From a checkpoint of a small transformer trained on Wikipedia: 13 layers, 96M tokens.
Each number is 128 + 32 x the weight over its row's rms, rounded and kept within 0 to 255. Layers, rows and columns count from 0. Numbers have three digits each. The size before them is the row's rms in percent of the matrix's.

# layer 8 attention output (transposed), 160x160, rms 0.118, rows 155-159, columns 0-159
099:157165112104106087089179136141129117177154110126165136128139060230139089145164124138142118188141108126177107131131112116150115066110154127121124110072129137155175133099087135104150102148123083111159130084123103123130086180154129127146174180087112155145057152045173061139089155130156149157156174156100142132139092099080134189111141133194127127146149125062149097131128096122172067071151070126119119093129130150129156122110105061093142107090106130158108144099126111174151101153047128
113:142077135103130103099078126107166178105169106154177162108143118085160089061136090137137123114096099113150159149083159120118111142135153153069197209166104072150171091107144082096172124169130115159146092053171192115106163136143129172134125115158070154092119110136123107093129134111147156174125069164095163152109115141132142109106187174102133093173139182150137119075148068119129153059090148151163133149132129125167143132114164109098127091136120157074136147123148192143149138069159064
109:130131159075134153161074153196130207123125076123144147138136147144112122118182161169100154110138122189090135127129157106062143153111108157138131138163129095107127088221150115129128159102123149159146114161144156111135153122093149149140062129105198166090159170100105142111155135086158110070176141186111132109161168131151128184140120150067137102100133193023089112121118128147172162116083159111081115150139196117154167137123130107140090123119129094144156053172157138129179114124135079
105:153152168156106114136129124189081072164107126162092137146148160097130133150134033158117146102132077130139136120163130135097049122124145142112135123073162133041202143110126112157111124184111115119145122169125142117109134118118156118137160139072208118087111153134101120105108134157087137126148191127085169112074120098147078136175120156121155162083174153116085117148105165092119116114208048151165171121159128161147126196121123103165153165138130110146089126170131169171137119043143165
113:137135114120153087082135169112143122142122139095112144102062111117070156145183149134145091076091081098097092122059094107127150149143065140091061144167130104158109158153140122133126118155136139173112094098129185177107192122156156174157171107151155154142046118127134139206056121113127096197086131193146177112078139166148113067161150107069131076155109110150114108173173144109112059125106153095143142149163166062117100144149161101072115143136111115161130131132122083128124123135120128
# layer 8 attention value, 160x160, rms 0.0715, rows 156-159, columns 0-159
108:127140129134114147108144105090067155120137153127085135065126086087106123193130139104108131130186136080143159114149146071108175137113184175139133092094114164054102083151118087114144170056085151115102165194197144132143133097176122119120073130095106135121092092187165137159182150078100114104157135078108120149123079148117122150111126124109136153105093106125058158191094127121214117190106131169093146137134089156157097114138128125115144121155168055200120127176094127129113124118134091
109:055146155189127108148109097133062114090138149097087159113114092074132104083134094184072182142137153123153127085129165164152199139101145095135148152124137161175148162099110109135143096157087127137151139087146019115150171109145140105125125111189127147128132067150177148173193114121135103145148118149116141130090128082122106127104163043173165144140122141140094144115127113112126149137152126114081195119107129086143032156119129155137142128095162114187107138087079093056117096105140129
109:098150185101150172134053131172178185164161127083163069215122113122135114101103136105143131144136126128130113155132078124112142133178139116156054079177088113124158131102094099104116181071151155197128146126149191085091103125143167121125123105109104154201137126113198151184135138130182117159117070146123126143088159146064178195110154122162139130166171107109137095106128112176152139127094131161142121124053084104122164119082132097109106115110111162090089140105117086101147129164146150
113:168065107098064129142175146142139185088190176175126113106137123179154070092053063122122139128057114166154108124146147066104136128105182195151165121135112187068124148086173154135101125117136102119105191135159089134132128157126146070157125135116143131144139118178058144134204118194099138145154127093120134152107094121115114113148129156226102147132125169147144153115174081144132108163146164146118135164153139122126166125160145124145136082156092172150137173124124139157166118074152108
# layer 8 MLP gate, 512x160, rms 0.0845, rows 0-26, columns 0-159
097:096162084116132211131078206106115148121112182148103133058131151142152108155106102119105063092115160121136130124126098129112112141188140133144082134131106147099152134146120167086151098135087157111079151124109155181135100081131128133145108201112149076103191041095167127146159046170151134128110142140057194103092113111161186153073112109123115085075196075133192173165105099120163160120138150074129101148117149131111157138121136157118148147112123151147124160103175149117137144129108151
107:181109116083087157119148217105172158111161139162196175126115177103184134116092116150117091137098138159150110128093136088118130112101176159189077147057115119105139181173136136147094137109083121156124132097177138123098098108088099134139160171125093108146128121168096094126118134099153154106129185158105074086061148121169055109108160164129090118110072085118173135119077136131090189190088106110134050140084114132140120125167108133162183094121110132110115104141130163157112185155125163
100:097116119071072121090209167058128133173147118135132110184109130167134114138137122085095080113178151097157060159133169152043113135132138101125117127185145093110147128156104140169094128075196062124155162136099121153110156128116102163150114073176132134160107151145086110180079132158140119144143185165063095138092114163127109076122186151131129168159086153127160144134133166088109135095130181109119219141084153115105148149135132133177105152120090141061083133140162126128134100148148150
094:114068128153119150148124139073139165121158139077093118162151137152151147129110102113082126133152110128132128120059121068121124104178141126117160076119162201151104195093036077147116102136141153154210118134129111115057145102139079099135162145114158124166145126143126124167163073125183101178159158126143160115174098120125148131086117131136113146127101128054238161107108084125087063152144107111099133130167125122093123140144131090191084158147177139126133169201169125122120146122090134
093:131092149118148122071098142074122124106129114096125162088123104062124107080166038136056107082134135110126145090084160174083137069098159178180078150149145097154114109134166099153147156169122169136107174131127137137127118111106105108107180126110109124120099149185118076149112085107152070157144108128178124136184133132148128149090130145084061147120140122159150096115075192136117132132158070118066163109123112125153152213120126093059090146086199133100150103113154098169096151148165111
104:098139137149091147133093162118130150154181138116164198104129113096150151097126122102149138193076118082138118100086125131127105128141148154105103112119123149070141166145108141159144159130125109133102181134129165109192100114120088030165150104172116111128156096134144163096084045062045142133082149126079104106104119132150126098144211103116115116179084152173136103090090108097116149201145084152155151106149156150147134081146153075178118129179078088148140148121157145092133161126192177
103:137133116109073104088140145133079153120212087159127171084100105109148110127210140184097061124109189118185104116123175079094141152124179165126096122093109126109122084110101148145155148085131135179100140129097119154148128192104098099146100084102119120186098059183122075154137131116115131165084135083152173135116080188140070107108131141075091103068164101124171082111132144150070148139084113123152118080120084119114129116137167183131184134126084081147128096126134129111101143132116177
099:165088066109163149173178097073110158148133189135185157088090123116114182111154132120096091172115076140143088155154149167096136168126138113149116107168134111172170071129104121148104151131156169122141121129151097118112138120173105141158080158129121151136138134104143065096140153115093100103079187189139146073109157161186095132109142153114138103143090092138123133099090132058081072140209113148141144108102080146146152129145096069153108167168086167141143109094213154100137151203165131
092:140155167122127074119120130136095163125140138169136142091100122166125149118139160094169072136162138162143138156173134094103157169111181148169153136171127142121150120079120045114159086142079147065156122120104068095147173169101120095128099115129063098143084142121123185136159098105080145085107174128117113119111092070169135100067167167124140131175178077129103137162157144104164106158121109056194172179072127135103168114131128084169123101143068156194110149195152116141129115102171097
099:097158176070182076128114141076129106165135181134210144174155132138186117155141083095134125108121143122141114129131121145125028097138104119169078202120111141178146172123078112164119132125112123153133146144158084139145149139070112138159145120127064139105167118181181111124096115127109113194092129147117131115147136144160086158159138116070054116094084111134162220169091094097147115179092176140177071095127111142175146183110111090152156115105136121146128144150098120100133138115117177
099:174143071146086054160131120166112093095166129117170128082152079105114160170091134133131142131123151126125150162120123110134145163095162098101154126124058094125085148115104155144170104136149100156125090135127117149078114130136104153163163112118133128107174100124122127149105188151091079032160116164063200120171104126102023159121100166124088174118168120146090124145123124106148146103134129072167148115164088127211153119113129087130113107155126128130062125091086074046116115147119076
107:164092112118109096142125152159112171103162171124138114072169121152172211204103077059106117146113142140156118161133119130055144100128161129145096139112118139160116075109174148167103137172189204163163131096104088170156070124163115172129142106098142136170165153139125141134135049130119126098136121135152112142115119100098141123084136141111137063079133073103174127174103130052155126162142101121105078156146145136158108158157034117068156154146115137113143125129152146128112172119050108
098:098118161124107093179077174144102106111137130084167125089140142139095088182185112065157125084121134134133104109096137036070118132207139068128156179098168178148134121149181090178163131145135165157095130149123115121127145106129116114176136179172075106140139137115110106129198105137147112122135132161143115150099133121165171087153206156133136131085164166185147097098127166063111113103137140158143095088138086157083160156160130097138129104129143174066115147181166065149135094127078116
109:162063110127093075103132140086091105099167185147092154097133143171145142141151071153086130143066125113132145144165170174091116167154152105141148121203115141109138104157141168176119127088074126141156136081124124133035130138138093159168148142173095124138212125148167172186133103119132062145203132103124159057080087143117122131158107142096077145145108116165118170128111130120122087134107113103161143147155107153111108143164106100152211136163085168151141099117139190148121129141119200
096:179137061099116085114128101137137136066114099155088029081073163138108134165138120151130131138139177125123137134114092106068113130085194143056127157158156132157127119112138111172127123156147154132058156127074150166098118126138101106121145133122106132097126108067199135127086114143188149056112121152138104063129130166123115127086068080098115070131155127124086136164148141125072119105159071183123166094154123115146119124130097091153198176169092145143114128087150107106108170129194158
102:137148121076148085174164207105148074049146116130104171109089117112094163128163128137124077105129165160159131138146132145027098132134159120112100179134123110067134060092128179136137114138146146119087150143137105155086172129130120098115142168100140039118207083069133144090126112120142132070152194192120099109062105152119127147125162118094121093124147166188139106146116110080077146097141140106171115148123143155131076155140138135108091112108139159110109093129071104082151171157145150
101:132123164178123101078073171071147125086138149185109102105151072104186123123119052120130154101132142150138108147094148113133113145180083089083152107128130124149183110142096114179171102106166121147104096117136117141130148085152156137111137090081124136151155100109065129161143134155235072096155137148091066121120149146122068072097123109144125098088159098128150132160070115091122197160117162079121144099077144133088098118158135026119109112121109134145117171089159108144116102145065101
097:078121135134073182093157163129182099063120125119148073162188097126205138211081107125128105095096131114100191120050149092093143138141089165128128131103168153154130124162148084154102113162102169140189137143105130127129162144152149109144176142167094133162120156128085140168175099153152107122121112132048161145162084113111146119133069162076106161102132109193097113107132093167148171103123111121114078125123087143137122125106136141127161177080138214116079090116091148172117113149097166
099:151064130143106124139109157144136139052127106134103139127169087075130162133052101114116087144151157171158090144122137086111047137111137129092055114110109138132144152081122123116119129179177169154100169155104114139107159101089112131143173096174093156117143210119139152119075146078118135156101116149088140176137081148183105121172151118146126093093168139146116085154074168042094109095193131150089167114099099112094111137114119108133111067198108147137073152175138120166124146190107127
095:098069122102079151127107106114157089111140138105195115077060151146128151152122157127176094111069083158128122126160113209135136142139121148136146100105109099130125123103125155183128102117174101149085157136086101117166126204150134111107122156056038136090082105123182099086107180074091091176088105124118113087139101148148080067119124157085155151146118130145113116175117126150090141167081154145158123027111129167139094176135087104160099135155159119130078150139146101127161128155163165
103:168127113109143148113133165156062137153128148125166215104125125084149132130139158116139098123084082138130122047096142155124083110111115036169124095072127149163209173157086108197197156149107070129135123104143056191148085140102134126179135142148146121100143107138145144092115103100129115106185119167101098162131139101198112144131160166131194083126121117135102160117093139141093149113143147109110126109087120121127070110122133076149101102162098109110093177081151135115118189170082166
103:080147114082124088173081120163138097077095069110090185163172164111097169132158157134071199149138102132162137097131131110093112116168145117175126130083110102029094122112123124163156050206151145125144154124138127153176172125097100165101138151154124072124114141102156178098117108180145146097133181113081109102129092142147112110088200089091111153136092136125096114135101168088143120112188130145083117129122146119115178173130116060093120097151075122084136139133141088084083139130112085
100:105099156150102031103102139130118148095191081127128136122115120128134198145119141127157171173095115162075097128132162131120091155150138112120097156058102145066140181193122133161093138149132112132100107118148091158103142159127113141152170197226169081156092125131127149140078121106075136134106127150103097100165100146143137103129184127124135118074154132172150093140095185138130141149085168084139126127118139134078182171177162135129153111085091147111081159192171134203178129173155125
101:171180089036114070144115138166119159126203160115152067098113120190112146163146153123141111109073147159089111165127124135120128150234129124174118110163109190142136134080162096117122162137105126144078141164143133085091160144146085185208131119132133092180137099177089168148111179085124136128099167105065119150097085112176117094129123150115146120106165098138075092092141156105149140130154130089192129089115132160104137142146055144103143109120112150147113105129118074143084141138117176
091:186136119108138140142181123164203134121077147133165202117143146136150123143120093146094108181125045128208153140060164166146153151102153076128147159086157137083148089139105124132114103125140116096146093140119180115087135114092102098112084165136108109116088110118151198139083126101141156137062133066099117088170157083133143075124191154064124105155163086161103117126124109129127120115107107099164143127142202142180147124136050137140124119109107094090182132084152110105183122070156109
100:142101155074181136116137146128163150212124121104125105205139144131128089169150154072128137071117086146132090129140091092142094184210132096160121131104113142159153161073057142128143130187148141132149161171136082123109097105190095062165118150128087112097130104178161132147165071140133106108153162176111093098129127101158136100115112071131155148116071116150106096163131130147166128188119103140176135127139162131150128184119150091170135165111152154103033182138152091087138174144133093
102:147088056159073096160134140087083121083142149136153078154136109154173071094133050119087136145125139115166142124178092142091142082139130102069148070112123095089194070096113123113135102151085129152127103187138064171160171120144079078142099095138082121125156074175148108151144097125086137156097116078130170098178128158173124142109136100131087124081112125149138142142079166120124142196066174126162101140158102166139119146163181100153146124107098168150117123069093127168136099124094161
# layer 8 MLP up, 512x160, rms 0.0793, rows 0-25, columns 0-159
103:120185111140156112141137101119085115157070113104126123092079107205112051154103090172162150072089166130178081115125197213109126175162150140157119091148105090151116181114131132121128115175147101158052160130179091128135097180145113139122129161148122083089102118114084098143126132118150108135083091225118134179135182132137107082081086115174117113149131085113168129153106119072123094154141160163106122146147150111121199115102142162130110140121120168122134143074157163085114171126156158
111:094178080161084086117100127143144102123181164131111122060128113069068081134109173191117159170146081110122064086172139155115140113132146078127134167172123121124097117121114176144142154114129161096097104150151102147194179129149188111112165108165100115139153128153137054113097139129067132090108085127146097077084154120135175143117162101153129132091149127125028158109149115127095114175071114075100180123150148102103116152092076093133154102134132134093164157132207096089090137137136107
100:090102071141164151103126153137126117101097110186182148075115138158153198188110084080157131115124138160171123134121164204142124042077151103098141090129120142147179089106111081138136159134164128179098128124112100197156154071219176092107137121054167162119118127130124143090156181049193126102125151091158161125083115101119135098145134132153096122133144123097127070142133131138139072138083124116146099124124155113133107153141147145120162134125098143070122165137186122160143138177180115
097:154129103115189086186017095130093128042131099127136111112174098123129091103066056115127061118135133087072162125119123216076089123122150105138151177127097096154099141056120159099154105102142095169103145099123139174143161156149123188111102169127098148104077136113147153119104137125135111105202107064154122158141147117118121155131105147194098136093137077166086133181124118133164124137085137046140110104103128120129106110171104128132143105120138132131102117158139102086110087130131087
100:124198197112183100185118168179153193170137122133137141165145109104093106089142125098149153089171139174138146108095166100079118137154088075210139197080078144108112162144071142149152110167161172156115145148158116095134074146132202125141178124095155131117136131146074136186137160154122128138175083109082151160167084100127180111158146164096125107096074132179146109133120083143101137179113123089067160147148167147102130152146140096091109117179148142103122151136135075145160133120129091
098:150193101117093197081100104079122121168154156111118136156162124098097124178129123146181099188150098101120142194091128176127083099159089147134170131097095161168128145122127170145170151151213098102087095155161110151093182214095136108082147160122119111069152089140094129113125110067082132072093106142127173127132112158144127149075096162133101082135117196156111132108099113102151120228140116123132136103135144085150094110108123180119081118167123112133152098093134093105143171089136138
097:125113142140113095140111130121120086173174144133196121107119132111202184120162071171130110091111114106124144129128128144091116099147187153115195115085142131162133132145200168151126124144125107076091134086113145182140128174128128132123158132099115099132113164212134146179137217126130091137136122074169090094067106143130097121163121153134132097077199090098154155123158124193128156158069158198116038154080139120103134111169116134160128148163120149086148116143130137186103115160164071
093:075093134153185104107117112107120149173139072160097100166118145123175123119146092131137173115076151151093151090105138062102112097110154121142105109112188124114079088089127116162133132102172137161211130101088127181138125089160103132116153070105167140152150099157094175162138112161166139135111099172183070102190185104136105148080111061130151077092148162113140128126157102203150142139181086135088131169108138148110129117111162165077094098157171106139100140124083084164158196151086152
094:154127142111146105104047191125109069082115086111139140137114140123120088139129069149139155090163157153183135118120127110124117133110130143150126156206075211120113205112145090132096083091113212130099154111144175123081054104164120129174138073104135115161155130126112097088191154133145147107103108173144145128127150135111087104186135122184152125178118157148171098158114122120114111136108101079122128170117139142198155129145070140071151129110141103216140132093161092136184127124181132
098:090125113105130127103084108158124175176132218103156152122141131052158120132150123079087159157150162099162148142115115125105159125130180161131132177188099141099126152140105130153122140229161137161080136120137120143102097096108182185112136162155148140157121131084110134113102083100109131107097146126102125069216115142098209156099164092074133145106136183154123096183079096164138131149181100084144114140103122141113099108067182154077150125156206135176091157137132116144101127115109160
114:098157098196090147109024099126151064133151128061187117136128083090110183168123102157063156201121077109153172142148116093110154167114055130099067144154116116144106125103128106169100109172103185122146170110150152052104130151138112149110161167088129119137165134126191097111127090139140101097120176095131148092089124128097138119135083117114155105088123131134156162129127047102053133185160162080130115120092156080128131139142093106147082138128078121160128106102098139109134137118121127
107:165122152120128149135188138078116116092130156162123058107155152166083058094190120064159135092111175105160129093134130169126095205138134115157107142131124079181148149144135151121139094090143084083156128138105209137130133110078139143142103140141122131096157141135138102161180123160148102151201091149122111187201112157142089189149062105092120067160095121122130124126137148116139137072107108132117129157101146157127102171044137133132086178142142103117088131087062173089090160114121171
102:109146166115135137106181118090098130111114171077113084180162117124151089203149029095195143131106182165128104115119147106103115101116116130154150132122147196173126097179167104101074119151127143135148102146117111182080142126169099080133159185172091081141125093138101061183148146159131110166098187122109154098168065128149169164153193127113090155109114096116173143159115155132123099150153059158144134155142102132153121135164099100127143132094163139127155149175139095092060129118189145
110:195144121094149121219127149136174117120008127178146101154112116196168088069092153115130097111139085138153097122083061135156132180181101135118152119099110116091190152117148143150153163183129138114157125123132208120129104102137203088089125155070103170135084154120093178141162169147116116129128131078170127189135157103079150135091085152099131119119109125082156123163119141142138166153170130134081108158105137099129146107115085145138109169135104129109109171115115137099089162140167089
097:125139164108129187109168127156148123129158145141132118160163142157147108174178150154126104111109134138098108132140083134157079115173167140114142127122118104074141150168102153129129183153058149133137170124168134147134134169124069087104065141136116127088124126150109112163145119152156168179163145094108190143084133158141106103152139096100168103163150149127189104061115063167215081091135175157144073148131103147128036159176095164160138163116195126211087172113155109147075168122140121
107:170166108170149083146157097124118140092108140148077072116103103125058073096116188150133151127203185130172126187125152164094117136134146136111102122139208097083131123049099173132174109176112169060100078136150091101126131145133137127110177110074132141129140071137177162097182091168089169113125118143142134143148150150107181120154126139126154068111148183150139114120128141060132077107117119094070135078138135080181154128102132092118115112077115147149122111134118103208137134124089117
101:096102179108153182154152134132126078112172179152158088197165171188136154163158080141136114110145107154134103153121156128132152131087092135162114181172109143131189153147109168128134055124124116138130149138136084134155163169096136124136096097143067141093114146035105114160059136134164137157171148066085182100151160090157117103108143184120121185115073125109117114142136158138075140143155163178131109174127148101164160101113087111098145158131188145065084140146164088199101106110150131
100:186131144087152103092078128175054138188147132121127196137106119174070058104149157112100101090127115126141054168164152127083099126137120121117126152158134134087127063129066158111122126098115157164130124175160093051099090120124144107126154132125140199124149137114140119180134109149141127117169146098135191113171145088086124165102170141151149089116113141129141125099142102070148152172109190188094119082139164120094058061130141105106075076121123151161103144169139160107188116115107109
104:157070156167139119183027064165132095126144158117106117062094173149155132101136100077157051106117107136126129106139157190138113090089092153100106125129165139146122157134172151113136138121111130139138149112112060132183164125156186168141147169135141087129149155129088138119157183112097152083163090155177114133130169138095135148106190119145101113064163156169150103065139175146109121063115118188139124153144105109044126056164118155120104126149142163098138140158152112158167147147081116
103:126141135129093166182180091144115144086155132142151119175106100126113147139139159093096116122163077144107132139059132100102100127132129106176126090125038152118060043121093161140176132120111168192135110176208060121161112108088094066117082120084113138096127136127121080143153146108135156139155128203080100129068097120181088175127170184170162133166169118088148109141170118123108123112076129128166096171131165113101097146122138143154086107154128133106127145109187127099168168169122114
107:037079111109160088158122108139144081153141107118099142145120108127117150083128118119112104101096154149151178136115066137169067106137128063195079170167093125126128148134113171127123139199078137136161124145132126185132140087089096100138134133179182131102136144087048120140118094092142113116117137139164095111133198143120104116164103115141113192136141149091124144171142116094151134111131100192099188171187161090208090146158152109157143175138165168111083082124192114171168143109107140
098:136110144185109118089081133116176169118092194162122080187132081147151123115074103095152102130126100127099124117144120129110133099103137100077084122113130094133101137105113131100087148081133116149076097127091131084120092112128106158065075142090117157091103071116114105125132127058131116153104126145075101188146167099140090128142063176183156077075107163139182128138186145137190134218111133120159137157154112166159186143141186137084175136114154087078171142098115064083140133140129137
100:183139170077115133110178140108127125083077152084061124115067172091109078164128163112146134131149203090129148149166126146134096120135113197146164124127121134098124161121160135179113070153143090113181162153074157129110206098162111090118094205142141118155119117152151178131117066099167093140135090184118117150134074129194124136140184098142188121152156122190155161192105105117091122112150112117131151079150106169129154097117125140136163142158171177104157109149131114095170096118109070
103:143126119174131155155166156140179123129084145133113146128184105130097065103117148072162157186158120167134111158105102161207109090152092117153105095152132224123141119171140148135182105161155130140089169104169122159146130155141112133106114143146120148117149111118141117149115087169119152109080083101130091056120129087130162111083090166164111144132082106114105114134049130110107082142121060141093162140153084097169204062114104126102101173151157128127211120141201181108130175104151121
091:122180144091115086137086083126127108192149104177113101132138156129165110175183168109085161150115062139151137110116088109139130139154096147146055110131167066181158079096094110146182101142156168132138055169118144073156097128139136072115109081114114123174137124149176144107167151105075137169138146149147126144069106154088192151133168153115109114138173113163139152127121058181168110177166183134128146141109165143088147111180121105131158113136138074110110147134133151120105141158115238
103:124139084126108101153101122164164120097162139163143191088081129134140153058162099137127107171110170067136141117161126133159159144111170099122070146152136061125162124122129120168116158204184136158098080124074073137158128112114151106145126145124151142086048137135090171047102166124090163082157141136134100118091142076111162119076158180141141097140102144136126160149122125113147091119084177122153096120155175117078093189159128155176067083113149055089152134140136066125103130179118106
# layer 8 MLP down (transposed), 512x160, rms 0.0842, rows 0-25, columns 0-159
100:142118154135154100131188122126133127126104145114154068077090147147122061130100156156121134122142135164145056116102138117085170155114182151134158088119185125125101155152125166118112164143076070126059101124133062131189134103112168111154088146157110140130110170138107139140138157118154159128087137115072106140122126062164121142161164118143159126129110106114192100140115098105187080148082156148137130088171240130069109171175130095131126149222165148183161134121150078076152116172108129
109:132079097149137117124105092168134117153182113141098115074134118154062126121117122132199111118077085149162175132125105128098165154121125121118065164146132157080142101103153131178112105137126184143133119130174130146234132124118111096125112143107117128117114095086129126088113103140121109127178151149170096109084189190131209149132035105167093114146139130104057181048130130159127167160172149099112123123109107137100146116154167174069178136152124135155130116164124084091186157173098171
101:121141167093098085082143149102149135092118152087128101101083161112129138196153107152076112144143109125115116170141065167167129179102160138149134120131120057127135160208120156136125110157130125127085112136084104125127099139111096150031187113156142117136180109103153055179114066178125116175128154134103103080186131165173164096141115131095117096118171142168077158118125136101097156122155150163069154178158138154105134113150068104124102110152141131177142121065081164116137146078189184
090:108111146107107202123113101128122095122159201154170166149131132095113127138099171102066130114110135152079153134145142166120129116095130144163119132119133162137144186081101072130133146104167150147122107060084220120203134107117077138173115159127063056176164153153119104141103136084128118091156093070121133163146158076192094137165098122131138116137162152159087174140117113108136147085095042119082138133150153133195106144145145184126111157140113090100143113172059160123116153095122081
096:107082099154054103099084163122091186174160134120102131135118179131086190100101112141159040139104149145096141125102096136164130108099131177153149146151137150099171109089139101147106122115090130132111149072146140083166177152129103107189134140087152067147155084142131122177089125130109166143174145103138127073143090181122154178129078182132128152152079130086177171166164130156090138172136164088081178074085101128201083116144117174177092131174092119128150138138146142163154123101122093
099:103099174086174117154080070115152158152090162104073086175089131151089108160172089151163134137120136119063150184137142146099106117126091110109202177160099130182131118120130073102127183084102121137133146153124128154116113092111186121134084202159146141169110146151132150253125121152152129084171164059144086115135140095165130099156078136157096120082157166113103059142116179099156123172111118153168146126114136146150116123097139169097145137143090133163094141174143159173128134110088134
099:115071138187070120160108156157106096109122164136156136171125120176135125146158094143141065159107108214092161123121134111128161118116146177119200154152092144139169099131143190119105058146146178094147128183129152155104087159163159123108115115096135127088068095170109081127157123092092123103143237132148133159071172176100094144121080084164123102101102140122143145089133100067074140145079105111137104114178100134116157088134131088142155184178118105138167124182146146127158128104161108
089:155119081125159133107111089153184180102130201126148147091115088109098096125069107130116094118146109079140098139115155149065133152129151112111132126134149074097184112128101099093148066071121136110108157111108104056123059112160135152146075105171152209130071111129082086133144133160086135152099120174147172039116091143135104120086150128138115145130104113042074175116156114095084095107118088112145101103136066162152129125127195117130125112154153117127126119118146181083164086116174175
091:190163084160151104153136076109117127093113168137162173103129175116136163162144156136147116159116110123155121144173095112163067096146160116135114172107177127163141133172107099142103091047147131154165078161057089059157093214126168139182179124151109171147137163137134142180100086118153104141105159149177092192151139128179084161151120123121112133078170152131076120108091128163152129085177162107142139100132162146131185169117145071118160177119094128148089141154141134103149114150114053
102:129088121120144027074112170115107131129107113089139139093150121155129102124081184120104157126140060119084143138205063155121151155151109124157132148101135125131121144104132174066089116112149170150109128121134121124104156154143102151065171098149120157140114126174128104174152133087135148171097119145082136111112083164158120155184104173128109123093141166090182175167141097126140164105170198057096126157173149102185115130154088051064170101081125133155101132199128081144153116165146108
105:185140121123144154116083103180129180156189139111114122125086171062091174105102102158158140141131142141153162080088139063113147159141107136166158105138124106147113106146112103179077126140094159131125119058120131112120108213090136118175175103130175155112120088146129146101149126137114070095066114129154121105154170132097112141111101194098133145125172104164102177093153106168121147058073123132126060134153091135193083110064178118138136158120127159154087113057137090112098107158057133
110:168129144150118102123200139120086145155140082103104178135153133146153165165171150113128122163103148130102084100137123110134183140083129134111143119135116129164109162087138141186171130186138139199155107113162143155088113036147180156133135135105126137145198085167140164094120084133123030171165136121098137172121070123071074138109148147175153103142086084184155163162177172124147162137098154196127146135129087172133150059100101087153145146110148114073123074106135145153140095103103116
096:161129127144086126080138198129139172105164155143089135117112166106100112114174118099199125205131091114130094112140098117150105099146107118179146153068140104183133087212145118123157091144068160135116205173127092150113110153104122099062123176125163131116064101115098129125148158118104141169148135165129131147182047162152139110142097127170133168113125120108169145145124090149143205179099168141143169112165123147126108070115107108138113147157185131042137059143156125080149120123106103
105:130172102145120070164175169102111128121094183142090140110166112100168121191124130164095135136048120120129159125132188136146178194204100095145183215108136130159134118145083106085143148145093107162154133126157143075098087094112136124161090177071111120179203076132124186174140105160127164127136143217103152140115114132123087174163137127147095097126157139148111128142159121129104139143204142091146156123127155205131140137150147156180131131132168120109128094144074155152129112146149161
096:092095094091146110091151086083135172137135120126109137119135165149130156121137141077140073038109140098112158155108108074089211128099114161089116143140084100143105088068093083101146143102155176072124132150119112134159110128113143130062142145169161133150184195080156128138139122138097091157085111121147114134089073085101088137114151135120096183171142156164122071058124126046137107144076145128167068118113101111087149116194125160103126126099138152136140125160178075092161080128149102
110:133153077100120123128134059108144061156094137158169085140104121073136083118150189123140159141157132113161125172107177130106144126081171085130176119140199083051099092117144131140125176156154162155135100109148148079189108148169166112089109127120151153153021144200110084101096110192115174137075116099179147134141205127118139134139110149127108115168150102090068146140140096118160138162151123144117134160192166085111184109155149110098129112142140145168114103134140160080170123114129133
101:081118155084082160043146121149123134115127146095098115131093117101055163130162176105129092116112138147153140143153166120076135076127109152096095152116132126109162135108147147181116087188181162151139139160110089140144153130156118088175170179170103140142109163130159115165129144094164084121174127122171140167121171155142188153103157203117077167106113109161145163166101188161093171104148125166111096120130147085163114139221053078145155129087116143106086176146092140112133157060122156
098:114122102111124127194085068129137174177085090128142148118170115115111129136190094096149105120064126169136154123174108127164096167154113127149177116130128124084096147124151176087116100144107159103111087119136123200106076094129174165131121143118099121138150140145167139174140124140141167098167154052153134120130187069116160097088129114157124118131080142093156029118146144187161146187150128124130043127189150154062088149121132142189076110093128068113111165136108192137110104150113136
105:134172079147112112202102089164158122110163154134108128120092154134143136076179125214137142116156148176063109092148175146141099163169036081162153133126127126112119141166131123125173120139143132167106173176133090102124068177138134132105108137138099070132150171098154142103101133085177104103130169107154116146085185047126110121135111138148152141101167147154062136084091124074109097076072157094116146132180146132177128116166092082090089179106115135142181166156144146105152113130154166
099:118110112127150109112150171129155157139109103103119108129110140132117155141077127179115099149075108128136082132145114106173143093088165120127134162158130149152148116099142100130101081122190125133128172156069121208073175105088066154161169169148110119157073106192135148100121153115128085107106193105168112086141074160142133135149122145143096184067129148123078030133080076125147134115135106108065112205108136104095148102083205087128116114098126162143117155099152087185082144171128165
104:152102120131161130129161109183133168182194129134147142061097132144194097144087146097128176106128127158156137108141130117109130155147144162193090142125098147139123097089134159134109115080096059044152156138121120153160131178080167128034138110050114121140193090159121118111113168151183117123114123140072090142135113096127137134176136103136157117102182113151119152160114162132158141167137131150123180225096058135196101153168172135112151146060124151116102161101146142105122153089125128
101:112147147144134095077119114140095150113121082173127153133160130111097092148130148134174157079121135149162215142101097102135137106160097058117105140116193145096089170154132155065134141065076120111140098177142065152145115183089127108172133106144159102091156040144136101134139148060194087115097151155047127170112108104118100139115103119189186103159160099102130104128075095124177108104119125185117102142186175158150145063111126107125161083086148135109119158113162135092144127154122110
102:169104166089171114068115131144085190133129129153156164136104087157123132212092145138136086082103131163132146142115111096144145100095129122127202136092128199109170189152174153216150173133083092179163156099095155135108149160168123118132099116104155142073129089148124147206127140104122122107138151102131139128138146099108110122132165071051141156123140102115110093155121125113079131184185080132142142118082168113111246158072129151094101122131151152114118132153156138150142116178130131
104:064157124118135085104122084141128110114097090103104116116134133102155178181164103175146218084157138145157073169130138125204140187080195122162129107144143119027148166166151151106152165099128087155092160131184132140109078068140153089156119112112135122170108141140157119146147067135111168097111128116135101127146118072127149154192162110166087159189147172135094102134117127132125144098116109141099140147163167141165146089073170100165070070086097090150099098121128110104109148094152123
094:137107152125142138162171150100107079137134155115053130155150091163102097098077140160092140072078163125141111054162155180129132194148144183110169144140133135077148119139122127103157145123129125135156164186145139115094184122112097105143156197121126190097121142132108182144105078109165057128092130097170125145198112150111152137117133127103155212157182116151100188145171163125083152163115120137116179175087118105118128116107147105080122131120099196184169134156114125089180090172098096
105:157123154079141202135147079145152153101113117135085176131188150080156120116141139162068124114149161182149179126137108114078099101152073127128088146099161124167172131124110187136104096126162107097132136150137173127109173072078183124197087107080106135138153139169215129154168133123090134117137106173133121143050155147058130127082115115137144119050112089189116197086087118115130180123130103100116126121141092150117155171095131147142156191103129148165156128139161118086165136154166135